{"n_layer": 10, "d_model": 96, "n_head": 3, "n_kv_head": 1, "head_dim": 32, "d_mlp": 192, "vocab_size": 558, "activation": "gelu", "norm": "layernorm", "norm_place": "pre", "norm_eps": 1e-05, "positions": "rope", "rope_base": 10000.0, "rope_fraction": 0.5, "qk_norm": false, "attn_scale": 0.177, "bias": "none", "tie_embeddings": false, "parallel_block": false, "init": "uniform", "init_std_qkv": 0.0479, "init_std_o": 0.0107, "init_std_up": 0.0479, "init_std_down": 0.00757, "optimizer": "soap_variant", "lr": 0.00824, "beta1": 0.95, "beta2": 0.95, "weight_decay": 0.087, "lr_head": 0.00864, "grad_clip": 0.5, "warmup_steps": 200, "schedule": "wsd", "decay_fraction": 0.941, "decay_shape": "linear", "final_lr_fraction": 0.0, "batch_tokens": 65536, "seq_len": 1024, "doc_mask": false, "z_loss": 1e-05, "train_tokens": 146900000, "steps": 2242, "dataset": "wikipedia_en"}
Each number is 50 + 12 x the weight over its row's rms, rounded and kept within 0 to 99. Layers, rows and columns count from 0. The size before them is the row's rms in percent of the matrix's.

# up: layer 4 MLP up, 192x96, rms 0.176, rows 23-58, columns 0-95
# down: layer 4 MLP down (transposed), 192x96, rms 0.175, rows 23-58, columns 0-95
up23 106:71 52 31 42 45 50 23 40 38 40 56 53 43 71 43 40 66 64 50 43 65 53 45 48 43 51 58 54 41 54 51 37 48 51 34 23 48 60 58 50 50 38 44 57 58 51 60 56 46 46 60 64 26 93 57 44 69 60 50 53 57 62 35 42 39 49 61 51 43 47 31 37 44 43 52 42 40 73 55 68 30 67 59 49 41 66 62 60 56 49 50 37 49 38 76 65
down23 110:49 46 66 44 45 76 58 38 52 45 48 51 46 36 58 45 63 70 29 44 40 48 58 48 56 55 53 57 61 55 37 45 59 26 49 66 30 53 55 52 68 42 75 31 52 64 36 59 78 68 63 58 59 44 59 59 53 33 28 46 47 71 46 44 54 67 46 30 40 33 39 41 38 53 70 62 60 35 45 56 47 53 34 42 39 25 53 59 58 43 64 63 41 39 65 45
up24 085:57 52 70 52 59 50 58 52 75 42 58 49 53 55 41 61 36 51 48 51 55 53 47 48 40 47 50 61 53 65 47 39 72 34 56 32 36 36 16 51 38 58 58 12 44 66 65 39 52 63 35 59 62 41 48 52 43 62 42 53 27 42 60 43 40 58 54 45 61 70 50 56 30 73 54 43 52 49 53 59 39 48 56 49 80 70 67 62 59 24 56 43 47 61 53 38
down24 094:53 46 44 58 63 43 79 54 38 40 55 36 57 40 19 48 48 77 38 64 53 56 53 64 39 53 44 50 46 41 17 51 51 39 46 66 45 41 56 53 52 71 55 52 54 65 28 33 61 50 64 46 38 69 43 64 53 49 58 53 63 52 14 60 55 45 60 45 46 45 54 35 61 58 50 31 41 36 55 47 58 53 50 29 59 37 40 50 36 56 55 59 52 25 29 43
up25 100:47 64 66 67 61 36 44 42 53 58 47 56 38 38 74 66 54 49 45 59 48 53 66 49 81 43 40 42 61 63 42 62 10 63 64 35 46 31 60 34 65 57 45 39 31 37 56 50 57 58 42 40 63 49 23 37 38 48 52 42 44 24 60 57 46 59 51 35 36 41 56 51 60 53 68 54 32 45 59 39 59 53 39 43 47 34 55 53 43 50 64 48 67 58 62 45
down25 100:48 45 33 59 42 56 33 34 59 79 68 41 37 50 31 52 19 36 42 37 32 40 29 59 56 55 35 58 27 51 65 29 68 52 58 47 53 68 60 42 30 63 50 62 53 63 43 30 53 49 46 63 54 44 53 66 63 65 58 36 55 59 35 69 53 36 39 64 57 40 48 62 59 42 39 59 39 56 47 73 40 39 56 53 49 54 44 57 34 54 56 49 37 53 66 56
up26 103:47 64 34 30 50 63 66 64 59 54 32 64 47 33 59 56 48 39 69 42 44 44 27 39 55 57 42 49 52 54 48 65 45 69 67 48 31 41 56 52 40 51 39 65 47 44 43 41 29 50 27 57 48 40 80 41 62 61 55 53 39 56 50 58 54 54 69 54 54 65 60 64 67 36 55 51 61 29 62 67 40 45 52 41 65 31 35 58 51 21 41 29 51 42 38 41
down26 101:53 32 65 65 42 55 52 52 28 37 55 24 57 66 46 19 36 48 57 40 57 58 52 43 42 39 66 58 31 41 50 60 69 62 46 41 63 47 42 58 44 65 54 49 67 39 72 48 57 39 51 24 49 66 58 71 40 51 39 57 48 49 60 30 54 64 50 50 58 53 37 62 51 51 31 26 56 52 63 48 63 37 47 33 51 38 69 62 45 64 30 56 61 33 56 53
up27 097:19 55 41 47 46 53 39 49 29 40 68 50 47 54 35 37 56 70 48 35 60 58 67 49 52 54 43 33 56 47 44 39 32 48 45 58 62 50 70 49 45 54 76 47 43 61 49 56 42 69 68 65 40 35 48 63 56 46 63 27 57 14 31 47 30 36 54 60 23 61 52 65 63 39 63 60 45 51 50 54 62 49 34 37 45 60 55 49 56 59 52 48 65 38 56 38
down27 107:58 68 34 50 57 34 31 45 71 35 32 25 50 75 41 39 23 73 61 61 56 39 52 50 41 55 76 60 50 45 66 57 57 61 43 42 33 57 48 66 50 52 30 46 41 47 77 43 50 62 42 29 53 61 66 40 45 41 54 44 54 60 53 50 51 56 42 51 67 62 47 33 53 58 44 46 22 49 51 74 54 59 54 74 48 61 37 49 42 54 46 49 49 53 44 61
up28 097:60 54 57 65 52 77 47 45 44 49 50 37 71 50 59 55 46 51 40 54 55 44 51 62 45 53 58 41 61 42 48 41 52 54 56 29 50 46 75 59 27 52 46 61 61 50 54 28 24 36 40 38 43 69 16 75 53 67 50 46 51 55 37 36 63 37 67 49 68 51 53 67 63 39 63 38 29 51 46 58 50 69 67 76 49 55 65 60 45 47 60 39 52 60 41 57
down28 104:49 63 51 47 68 63 51 41 46 49 39 41 57 29 50 74 39 51 47 74 55 62 62 47 62 50 40 51 72 55 91 43 43 60 75 55 45 35 55 44 63 58 48 40 52 47 48 57 48 57 37 35 60 54 46 65 58 52 55 39 40 39 58 55 38 67 41 54 35 53 46 56 57 35 66 56 54 46 31 51 62 17 58 48 66 46 63 53 49 46 70 70 74 31 55 41
up29 100:68 71 57 54 39 55 53 54 59 43 22 42 36 45 40 56 43 55 56 50 52 46 54 46 62 43 43 56 64 37 28 48 60 34 36 56 41 51 48 52 32 58 54 52 64 71 76 58 68 73 57 25 51 29 57 53 52 35 84 49 57 31 28 69 52 55 66 41 38 51 36 42 43 39 58 39 45 40 41 44 58 50 40 54 36 53 41 78 47 58 57 56 52 55 51 70
down29 093:50 35 48 38 54 62 43 51 35 61 82 64 64 59 41 50 47 44 51 55 51 38 58 32 32 46 57 49 42 51 53 72 40 63 65 45 46 41 53 29 57 57 34 57 33 32 32 39 57 61 42 55 45 34 46 48 38 60 25 61 38 55 53 22 45 51 38 52 57 45 41 59 41 52 36 73 44 83 55 53 69 36 47 58 52 37 46 36 50 16 50 51 45 56 43 44
up30 101:32 78 47 50 59 58 65 71 64 41 46 46 71 41 44 53 48 40 54 54 45 45 48 37 51 70 77 70 51 53 57 54 42 49 52 44 39 43 42 59 51 37 40 46 47 53 57 59 43 55 26 36 36 31 52 58 35 52 51 51 49 75 71 62 66 56 50 36 25 59 68 56 46 57 53 54 59 40 40 63 49 47 83 23 63 48 53 57 67 36 29 51 57 62 41 49
down30 095:89 17 44 45 48 54 34 29 41 53 44 56 32 47 52 62 60 57 54 57 52 55 65 74 53 50 32 43 52 42 38 41 43 49 50 54 49 66 47 59 63 49 52 72 64 49 66 34 54 31 49 42 51 72 53 38 43 47 36 50 53 28 49 50 39 37 51 45 66 64 49 48 60 37 44 42 56 64 77 45 58 43 34 75 33 46 31 52 51 54 66 38 45 39 58 42
up31 112:12 53 34 56 48 67 28 36 29 43 38 51 51 45 59 42 45 60 72 48 73 55 72 57 56 49 60 57 40 64 48 64 33 55 56 39 53 55 39 62 68 59 42 53 67 63 58 50 57 48 57 43 33 44 45 31 34 48 45 42 37 62 49 35 67 44 54 59 44 65 16 50 66 44 55 57 29 56 43 45 46 56 31 57 36 43 53 66 60 49 43 56 69 47 49 36
down31 111:57 37 43 44 60 49 74 49 64 48 69 39 55 69 35 41 53 53 56 67 28 52 51 40 55 43 42 53 48 50 53 53 52 39 45 53 56 43 48 55 58 44 38 28 44 38 53 63 52 52 35 72 54 52 38 69 48 52 62 43 46 49 66 46 33 44 66 34 65 38 68 74 32 70 54 54 86 75 38 34 72 45 58 74 54 53 52 38 46 60 59 46 44 30 41 51
up32 101:26 54 73 30 31 62 44 50 58 52 59 43 36 43 60 39 42 55 58 15 60 44 44 66 51 56 43 69 44 48 40 33 60 49 41 61 70 61 46 32 33 46 61 42 57 69 40 46 42 57 25 65 58 35 67 45 41 54 47 71 43 56 49 44 53 27 65 57 47 50 42 59 52 49 54 24 31 53 50 42 39 51 43 54 48 40 52 59 70 60 68 64 44 29 52 53
down32 101:37 40 18 38 51 29 45 34 47 41 53 55 68 44 39 50 66 51 29 63 48 35 55 43 39 57 44 32 45 43 72 52 41 49 54 43 75 42 47 61 49 26 51 59 56 27 76 55 57 48 59 78 51 45 52 60 55 60 57 45 65 44 42 55 59 54 56 48 53 34 60 52 40 49 65 53 62 53 39 48 51 36 46 43 50 74 56 61 30 85 61 47 41 57 66 40
up33 099:52 48 53 45 29 42 36 60 47 30 54 28 43 57 22 37 58 51 48 45 51 33 48 71 62 48 64 46 80 30 30 58 54 54 43 58 43 31 70 50 56 63 38 64 69 51 57 47 58 45 59 53 40 42 54 47 55 63 44 47 61 59 52 42 38 36 47 55 52 55 36 42 24 30 55 43 67 46 56 76 55 66 63 58 71 44 48 27 34 44 34 56 56 45 63 51
down33 100:50 34 15 46 58 35 44 53 74 62 38 46 51 43 50 54 49 48 20 49 35 49 44 53 61 49 47 56 45 53 71 55 32 43 59 57 55 65 26 41 41 21 38 37 49 57 67 45 46 43 58 73 64 54 52 62 59 61 49 52 64 36 36 67 45 54 59 44 56 49 54 42 72 78 42 46 33 53 58 40 40 58 52 65 43 59 47 51 52 45 39 67 26 60 32 43
up34 098:65 28 62 45 41 58 61 44 54 45 58 58 44 66 51 59 46 72 68 52 58 46 45 70 67 51 74 62 38 50 26 51 46 38 40 42 57 61 52 45 63 74 34 40 28 36 49 54 59 48 36 56 53 62 54 24 60 53 59 36 43 65 54 40 59 42 53 21 44 50 55 38 55 61 57 54 24 69 39 59 49 46 49 37 47 75 70 38 58 45 60 58 29 48 44 49
down34 098:65 53 37 61 31 44 44 46 26 45 50 54 35 33 67 40 60 57 39 40 46 46 67 40 57 58 36 38 54 69 56 44 45 48 51 67 42 41 62 41 48 37 68 50 43 54 55 52 37 57 57 72 68 52 62 32 75 65 38 56 62 48 81 40 70 56 57 46 44 63 38 38 38 51 35 47 72 43 61 64 64 57 55 46 51 41 49 55 66 24 71 68 64 43 50 49
up35 103:58 32 40 69 40 42 29 55 55 35 47 28 59 39 19 53 53 35 59 32 43 65 56 49 71 51 49 61 34 36 50 33 35 41 49 30 50 34 40 53 60 41 46 59 77 56 49 74 22 54 55 44 38 46 58 32 42 64 54 64 49 41 52 50 52 47 44 51 55 60 50 47 41 47 54 45 51 55 67 11 51 55 54 66 59 45 65 70 42 57 40 54 42 58 52 55
down35 110:64 50 55 42 47 81 40 36 61 74 67 61 37 46 33 46 44 51 61 53 58 38 64 48 58 54 53 50 50 49 35 43 74 52 44 66 20 68 48 54 45 45 56 32 69 38 76 58 55 41 61 63 43 53 41 65 49 33 49 27 48 27 55 89 55 44 42 47 48 49 51 58 57 44 50 41 37 49 49 55 42 64 40 55 58 50 52 29 55 42 56 71 45 56 65 40
up36 102:41 43 45 51 39 63 41 55 61 53 41 64 58 63 43 61 57 35 64 68 49 49 45 38 41 42 39 84 69 45 42 58 67 36 55 36 38 23 48 32 26 38 51 48 47 48 61 34 35 46 44 50 56 61 33 82 50 51 56 50 43 52 48 43 57 37 48 68 53 33 70 53 47 60 55 38 52 63 72 62 57 45 54 68 61 54 37 57 45 34 32 59 24 42 48 60
down36 110:62 40 63 45 65 21 68 44 54 48 38 49 45 47 58 35 66 49 66 55 65 53 51 37 38 24 25 52 61 46 51 40 52 54 55 69 37 44 42 47 27 55 56 59 42 52 48 32 58 48 55 46 53 51 51 23 50 33 58 35 48 81 69 68 41 50 70 58 47 59 60 64 62 42 58 21 38 24 57 52 61 50 43 56 54 61 35 54 56 53 59 61 50 58 57 50
up37 091:32 53 57 64 32 80 48 44 48 37 57 27 52 47 50 50 46 45 31 38 73 45 35 51 41 57 75 48 49 56 46 58 50 60 44 52 66 30 50 63 54 48 59 55 57 61 43 43 55 51 12 46 57 41 44 39 54 58 57 44 48 68 46 46 71 53 40 43 47 62 41 68 57 34 24 21 53 41 59 49 53 45 55 42 66 47 60 73 48 61 41 51 52 75 58 29
down37 091:40 70 23 42 59 31 68 44 55 56 41 74 53 52 53 55 59 52 39 74 61 54 25 41 65 43 33 51 69 35 37 48 60 34 60 43 60 61 34 49 43 41 62 40 60 43 53 49 34 53 65 61 44 39 61 54 31 46 32 51 61 33 44 65 35 65 52 56 53 34 57 61 36 44 73 50 39 50 37 51 25 61 67 32 40 53 41 48 62 42 57 49 46 43 55 71
up38 094:35 34 63 42 60 44 62 73 30 53 54 48 54 61 67 65 56 58 73 66 52 67 33 43 43 43 46 22 43 57 39 49 34 66 49 68 42 53 61 37 36 44 37 72 61 63 55 48 54 59 44 33 32 54 35 49 61 49 61 56 52 37 45 67 43 50 35 55 67 50 38 67 49 46 39 53 51 39 57 70 52 51 44 11 33 45 56 45 59 54 47 73 52 63 43 50
down38 085:57 35 34 50 43 38 59 50 35 62 44 47 55 49 43 57 54 42 36 34 32 30 63 43 42 51 34 56 48 57 50 46 62 38 22 43 46 34 60 48 51 48 64 26 46 36 26 69 65 36 39 55 50 50 54 63 48 34 65 33 59 64 43 29 39 63 58 39 42 32 57 17 33 45 69 60 32 59 34 51 55 38 35 60 47 41 51 51 47 59 62 45 42 55 58 30
up39 093:57 47 56 63 55 51 49 61 70 54 52 58 25 42 47 29 38 62 52 62 38 56 48 64 66 35 49 57 66 64 50 37 73 46 67 53 57 41 41 69 55 63 38 56 50 47 59 63 22 57 55 43 44 57 55 29 40 29 50 50 45 55 30 70 27 45 32 43 49 38 38 42 56 22 53 45 82 41 49 53 61 66 55 66 38 62 55 57 58 46 64 63 44 38 53 54
down39 105:70 36 33 56 46 49 45 49 60 55 10 63 41 56 67 37 48 50 46 39 57 36 33 31 55 68 32 44 31 49 63 43 43 49 44 38 41 48 63 56 58 55 38 49 58 45 49 43 44 48 41 50 62 73 47 64 74 52 63 64 65 44 58 41 69 67 52 51 80 60 46 34 48 61 47 69 35 47 51 49 57 49 39 49 74 57 30 39 67 45 48 43 43 38 58 37
up40 101:49 51 53 57 16 51 49 70 46 41 49 39 42 59 44 38 30 40 21 28 50 47 59 24 64 59 38 56 65 33 68 62 54 52 49 41 51 61 49 50 55 47 47 59 52 55 70 66 37 39 51 36 27 62 44 38 70 66 61 46 77 60 54 55 32 44 43 53 52 33 49 37 37 49 60 42 50 54 41 58 53 43 35 67 33 61 45 35 37 57 65 48 32 36 56 45
down40 097:46 42 35 46 62 45 54 30 50 52 64 47 47 21 43 67 64 50 49 61 30 44 47 76 25 43 42 47 33 59 53 57 33 71 36 52 52 31 62 53 69 53 58 44 22 47 47 65 46 53 47 56 53 26 58 52 40 31 25 56 40 58 60 37 59 54 43 35 52 48 47 59 47 47 51 57 42 34 57 43 51 51 32 12 71 41 49 48 65 53 47 47 51 55 50 37
up41 100:55 62 55 62 58 60 42 45 61 40 52 55 66 52 37 52 56 58 66 45 58 24 65 47 34 70 53 20 47 41 60 71 39 52 33 51 44 60 41 34 56 58 58 44 33 57 51 68 27 44 44 65 60 51 49 47 37 54 34 60 42 80 48 61 47 43 55 28 35 44 47 47 36 69 63 46 55 35 54 59 58 78 35 33 45 48 48 40 64 28 62 54 38 52 64 39
down41 093:63 44 35 54 31 37 62 47 61 57 68 41 58 56 37 53 40 49 50 43 60 76 56 44 50 36 47 72 59 38 52 36 46 43 60 54 57 51 44 69 42 47 55 45 44 50 47 74 79 55 47 40 62 60 51 56 73 55 74 31 67 45 41 58 36 65 57 68 61 72 37 46 58 44 34 57 45 81 63 40 52 23 61 53 55 56 46 50 34 61 60 34 60 50 54 52
up42 102:41 64 34 38 76 61 72 51 49 41 52 47 59 44 53 49 50 53 33 50 59 65 48 73 43 61 66 71 55 30 48 74 70 44 46 42 45 50 74 34 31 57 59 48 41 43 54 41 35 36 57 36 48 50 50 55 51 50 61 47 61 65 30 48 37 56 22 60 52 40 39 43 60 34 44 60 45 44 50 18 63 58 35 63 64 58 38 51 53 63 55 42 47 25 62 58
down42 095:51 53 67 69 37 30 44 47 53 58 68 45 59 64 60 48 49 53 56 50 60 37 75 38 49 51 61 32 40 43 27 37 32 49 55 46 52 50 52 46 44 46 43 37 58 52 53 45 44 46 58 79 51 58 63 47 66 51 47 56 35 41 60 61 57 38 58 58 81 42 63 41 34 37 49 14 58 56 50 61 47 56 62 53 32 27 51 26 47 53 51 32 35 24 51 38
up43 107:45 43 64 46 53 71 40 48 45 47 44 23 59 68 47 62 30 59 55 43 36 34 52 68 42 47 42 44 40 42 51 33 56 43 51 53 55 61 36 45 64 48 40 37 51 38 48 39 33 36 49 42 42 68 47 50 66 33 57 60 50 75 60 59 29 72 40 72 57 42 40 43 48 42 73 44 53 28 28 36 34 72 51 74 46 44 63 72 59 52 53 52 34 47 57 55
down43 104:41 58 43 57 28 59 41 61 53 52 37 48 39 39 43 50 47 69 31 67 50 66 53 39 45 43 81 52 53 63 36 47 60 52 57 72 63 49 60 54 44 32 41 54 48 63 57 39 25 59 46 72 56 33 43 59 46 56 41 52 50 09 37 29 52 44 52 40 57 58 51 51 58 67 36 58 40 48 60 54 71 62 30 51 36 64 43 50 50 57 54 69 33 57 33 56
up44 102:57 63 28 55 32 50 47 34 33 58 45 38 63 53 51 54 46 64 44 60 26 44 52 56 56 57 78 70 52 32 25 48 54 49 50 26 70 48 31 53 46 43 56 68 58 60 77 52 68 55 58 61 38 46 53 48 53 36 65 61 35 36 52 53 41 49 54 74 28 24 51 63 47 61 50 44 54 57 48 39 54 55 50 32 32 31 52 51 56 45 71 64 61 47 49 47
down44 102:49 37 69 46 72 46 57 54 65 46 43 57 40 59 41 65 47 34 57 41 60 57 42 47 67 75 48 24 62 58 36 62 60 31 50 58 43 52 40 43 61 73 49 38 61 40 31 44 32 55 66 36 57 54 75 56 46 49 30 48 38 62 37 70 76 61 66 53 54 48 54 32 46 49 71 62 43 30 44 61 48 55 43 37 60 41 54 71 41 41 58 48 60 54 34 55
up45 098:55 50 49 59 57 40 47 45 54 47 42 34 43 49 47 56 47 63 53 54 35 36 39 44 53 50 25 54 42 61 76 48 54 23 44 31 60 52 62 56 34 59 52 21 36 60 49 52 60 41 48 40 43 51 33 55 54 61 66 39 67 47 44 39 33 54 65 44 46 55 55 36 53 44 67 53 39 63 64 45 13 36 60 68 62 66 62 70 44 41 57 43 80 38 58 67
down45 097:59 56 70 35 62 46 58 55 62 48 44 58 58 24 50 42 39 44 58 35 49 59 41 47 55 27 48 54 70 38 56 42 48 63 54 65 47 50 23 45 54 46 46 62 71 46 48 53 25 58 50 28 67 45 32 29 47 44 29 64 41 57 40 52 47 47 51 43 50 35 35 77 54 28 34 51 53 37 35 46 53 51 38 37 55 26 63 56 71 46 28 64 47 64 50 47
up46 105:49 57 61 47 43 52 64 50 45 55 72 48 60 34 37 54 59 57 37 59 38 56 54 46 51 39 63 40 56 68 25 43 52 32 39 67 58 64 52 72 42 40 47 72 37 61 46 51 52 48 46 53 77 45 34 33 46 55 61 57 31 61 48 30 37 69 20 41 58 20 62 53 27 54 57 81 40 47 51 45 42 44 49 51 49 37 64 46 67 56 62 51 54 53 48 36
down46 112:54 55 66 41 66 33 49 45 46 44 38 60 48 62 36 54 59 43 46 35 61 34 63 60 62 63 44 60 59 54 55 55 35 75 30 48 64 61 51 77 54 48 45 28 43 63 61 39 76 60 46 64 47 80 50 52 49 45 39 43 16 54 64 40 57 45 51 40 77 35 36 27 60 46 64 58 51 42 62 46 42 54 50 50 55 59 31 41 52 45 44 35 44 36 58 60
up47 106:16 63 45 70 73 68 66 44 35 48 51 34 50 53 49 36 60 63 50 55 35 48 77 75 70 54 49 54 52 27 63 46 54 47 51 41 43 43 39 52 79 59 32 46 53 48 64 44 41 54 51 41 44 45 20 34 41 47 57 44 29 48 60 46 53 50 55 40 44 52 27 65 30 63 53 54 45 49 32 48 46 48 45 55 46 45 49 54 32 48 31 37 58 35 58 44
down47 110:58 42 43 32 41 27 32 45 44 47 42 44 61 65 57 59 43 18 59 54 42 43 36 69 61 53 51 64 62 62 55 61 70 60 36 60 39 78 63 45 58 57 64 45 51 64 29 46 52 39 49 57 63 26 71 48 39 32 56 46 61 50 33 51 49 52 32 54 49 65 32 47 69 65 48 34 45 55 68 33 37 45 45 52 52 46 58 34 55 56 41 75 46 54 57 62
up48 108:60 49 55 49 62 51 55 50 55 78 54 60 68 35 50 57 55 78 59 55 67 44 62 23 45 54 47 71 44 59 48 62 56 50 47 33 44 35 44 51 57 69 39 54 37 66 54 70 34 56 64 66 29 50 58 46 60 40 52 57 62 59 22 50 18 51 52 50 49 75 57 39 69 44 40 51 53 53 56 55 34 34 57 46 27 48 60 53 51 50 58 57 35 61 34 40
down48 098:34 43 41 75 44 40 55 42 46 37 57 55 64 42 45 60 40 38 50 55 33 40 40 68 46 66 51 47 49 58 39 39 43 77 79 60 60 46 51 63 59 20 52 57 52 52 45 37 53 54 62 43 39 58 62 40 27 67 57 42 12 44 53 43 60 53 51 32 57 47 51 57 46 51 33 42 55 55 67 58 30 25 45 56 57 41 26 43 50 59 42 63 31 51 54 58
up49 101:38 56 43 45 54 55 69 43 33 38 42 52 67 43 64 33 51 11 56 48 67 60 49 50 49 64 69 34 54 44 38 40 53 35 41 52 43 49 41 32 44 53 41 36 61 60 63 53 52 57 55 60 65 41 51 59 48 64 51 60 53 65 34 59 56 48 43 35 29 85 50 63 37 39 66 85 71 64 48 40 49 45 42 64 61 54 49 33 41 62 47 51 47 41 48 61
down49 106:49 60 64 61 55 45 37 59 63 35 55 50 55 29 41 71 37 47 45 50 44 42 67 30 43 30 52 51 48 51 57 37 33 70 58 40 52 59 59 65 26 57 48 94 57 47 26 51 41 35 31 50 55 50 62 59 33 41 58 65 53 48 48 55 60 28 56 60 41 39 59 37 47 50 46 49 46 40 54 47 78 46 48 41 34 30 43 69 61 37 43 55 41 49 36 54
up50 100:65 54 62 39 34 63 62 43 63 50 60 35 64 56 63 55 50 58 31 53 43 34 58 40 35 51 51 24 54 37 59 42 36 69 24 74 73 49 51 65 53 53 71 28 42 58 73 56 39 52 59 30 40 59 47 46 58 78 52 52 21 50 50 46 51 34 44 49 55 36 55 47 61 53 48 29 51 30 48 59 55 38 45 69 52 40 57 52 49 57 59 40 47 45 64 64
down50 094:53 71 60 73 52 48 54 60 51 47 51 65 34 53 39 66 53 49 64 41 51 57 46 62 73 46 35 67 41 45 44 42 65 58 57 18 47 55 48 52 46 46 28 49 48 45 39 36 58 38 41 54 51 62 66 38 50 37 37 62 83 52 51 42 50 53 53 79 37 47 38 56 47 44 52 71 61 55 53 41 61 74 52 43 45 55 45 45 29 36 40 60 77 51 24 35
up51 107:65 51 53 52 49 45 49 47 54 55 61 55 51 33 51 56 49 38 52 53 43 54 37 37 50 42 41 19 32 40 43 32 34 54 52 53 44 38 45 37 74 38 63 55 64 44 60 70 59 56 54 43 22 48 53 53 36 50 34 57 36 53 77 68 53 41 52 52 68 45 76 57 38 66 63 43 55 47 54 55 53 60 72 54 81 45 54 51 54 25 30 31 50 50 60 73
down51 105:33 64 39 67 71 50 44 58 58 39 32 41 52 60 47 35 38 69 49 71 34 29 45 44 47 54 37 35 52 47 62 47 57 36 50 46 40 81 56 74 38 48 37 41 50 42 56 63 45 55 49 61 39 55 61 49 49 58 48 60 50 44 27 26 50 50 50 63 46 64 55 69 38 61 53 45 50 44 47 59 49 46 76 43 17 41 34 55 67 41 41 42 34 77 50 47
up52 090:34 50 50 50 40 64 35 62 51 74 51 61 56 55 65 73 47 57 60 62 27 43 38 46 33 73 57 57 30 52 53 60 19 50 61 57 64 44 55 64 72 64 51 58 43 69 42 60 53 45 61 57 55 59 53 41 69 38 41 52 62 63 53 55 30 42 68 49 34 48 43 46 45 55 66 45 53 45 34 42 54 25 47 47 66 55 65 46 60 41 31 46 37 22 46 41
down52 089:48 65 49 56 56 39 55 47 29 27 27 40 23 57 46 31 36 51 48 51 66 52 71 57 63 43 39 38 52 52 53 36 69 64 24 44 39 66 65 38 52 29 61 52 58 39 54 65 43 47 46 44 47 49 54 36 42 66 54 38 38 41 58 33 58 60 35 36 56 49 50 33 66 37 40 54 32 32 45 54 43 43 39 41 43 60 61 28 43 54 52 74 48 69 63 60
up53 100:32 59 73 46 50 72 35 64 56 58 37 47 19 59 55 36 47 50 56 45 55 38 59 43 41 54 36 44 43 23 47 56 38 56 71 57 53 53 58 66 50 36 32 40 32 46 43 59 50 41 51 50 36 60 29 59 71 51 68 45 54 57 61 53 45 39 76 56 44 50 24 39 53 25 50 42 70 68 51 65 52 43 46 47 57 33 56 46 36 62 69 52 58 37 34 52
down53 097:57 51 53 60 24 32 74 57 39 52 80 38 70 37 38 55 53 71 40 49 28 57 44 48 54 36 55 54 70 52 55 65 27 39 62 62 39 44 32 35 45 47 43 56 56 71 44 55 59 45 53 41 57 49 68 33 25 44 39 42 36 44 70 64 56 61 51 38 54 58 49 37 59 65 56 49 38 49 56 59 48 64 64 59 31 46 40 51 44 30 48 57 33 43 43 65
up54 098:25 53 60 52 41 54 63 28 54 49 64 55 42 60 35 33 41 60 42 57 27 51 65 65 51 51 54 35 38 44 48 21 53 51 48 53 24 66 50 50 55 67 75 61 43 51 43 56 66 61 61 45 46 45 49 24 42 39 49 38 44 60 53 64 38 60 29 56 73 43 44 73 33 60 35 56 49 51 53 35 66 41 52 48 57 71 44 55 38 59 32 59 45 58 60 28
down54 098:66 51 34 50 64 51 52 56 46 58 46 49 49 43 52 51 47 45 55 33 72 44 51 51 57 52 40 65 74 58 69 55 49 59 63 28 53 38 29 47 37 37 39 41 75 51 72 39 58 32 29 22 53 50 43 69 48 66 46 69 42 42 49 52 40 33 56 44 18 45 48 56 54 31 69 42 45 25 42 62 56 42 52 41 28 29 59 50 56 50 49 61 38 45 42 56
up55 108:66 36 38 43 62 50 46 73 53 30 46 41 48 71 39 61 34 68 61 54 66 42 49 45 46 58 52 49 60 43 52 39 57 28 37 54 68 52 47 34 31 27 74 66 54 59 59 45 44 36 51 37 56 58 43 54 36 57 46 45 61 48 46 59 62 44 38 41 68 47 54 61 71 48 48 51 50 44 60 34 30 66 26 36 49 56 64 51 71 58 35 32 70 68 66 35
down55 101:48 48 44 34 59 45 34 24 39 40 46 48 65 34 60 46 52 81 54 44 41 30 54 56 49 55 47 42 62 67 41 61 51 47 64 48 59 54 58 45 44 61 17 69 40 39 27 66 49 44 65 41 58 42 55 29 40 30 48 46 38 30 46 34 46 62 51 54 55 66 65 60 32 44 67 25 67 32 58 47 47 63 48 39 30 34 52 56 52 56 51 65 60 46 44 52
up56 097:39 70 33 64 54 55 33 57 54 57 44 43 60 51 60 41 54 51 49 61 43 55 55 42 34 06 64 40 28 54 54 55 50 47 63 51 44 60 47 41 74 54 46 58 54 62 67 42 55 42 39 73 56 48 69 51 26 61 55 63 48 51 64 36 36 45 53 59 64 43 57 55 60 40 34 37 72 45 57 55 72 63 51 45 36 52 24 69 61 35 41 46 50 32 51 56
down56 097:44 32 39 42 52 51 42 48 55 38 59 53 44 38 58 63 38 64 55 42 55 43 49 46 49 65 52 58 72 39 59 12 28 70 47 55 58 26 60 64 57 51 63 28 42 30 43 52 50 46 40 40 37 62 40 29 66 34 59 29 60 49 57 38 45 57 54 59 38 50 50 40 39 20 53 71 54 50 45 61 34 65 57 53 53 46 49 57 34 36 57 65 46 73 46 61
up57 103:62 63 57 61 62 48 67 51 49 30 39 42 36 57 48 44 53 60 37 55 32 55 47 85 52 41 58 38 28 64 53 87 31 37 59 66 42 55 25 51 50 45 46 63 32 41 37 55 53 49 28 56 66 43 71 48 33 61 51 35 46 54 57 60 51 50 36 30 53 59 50 42 55 54 66 46 68 53 57 55 48 46 40 45 59 70 52 58 50 55 47 62 24 48 35 56
down57 096:53 67 69 45 27 49 43 37 46 49 41 41 37 35 30 49 43 71 55 72 66 35 50 56 32 83 42 44 51 32 56 20 48 52 45 65 66 67 57 61 43 63 48 58 74 61 49 68 56 67 43 34 41 62 47 46 45 36 43 50 42 48 41 54 65 45 53 58 67 49 36 34 33 54 48 25 53 45 52 44 55 50 60 51 57 50 29 57 65 40 58 54 67 45 47 38
up58 097:27 48 40 42 43 55 45 68 49 37 51 57 59 66 46 66 36 49 67 50 43 53 33 41 51 37 36 57 60 37 48 52 58 36 48 56 38 64 65 24 60 65 50 36 41 70 41 65 70 57 46 58 66 66 64 39 60 32 47 23 21 47 66 54 71 71 66 46 51 46 41 63 52 48 44 47 65 51 59 54 39 36 71 49 33 49 70 61 62 52 62 47 55 49 59 47
down58 094:53 50 47 46 66 65 55 44 47 67 64 50 44 33 45 62 48 46 29 36 56 51 77 59 51 66 59 60 40 39 62 40 34 42 64 63 56 16 36 78 39 33 28 72 52 35 44 31 39 42 59 55 58 56 59 45 49 63 63 66 48 50 58 57 52 12 49 52 52 57 61 52 35 58 51 41 44 48 52 28 40 67 56 50 30 46 34 49 55 52 49 51 44 60 47 48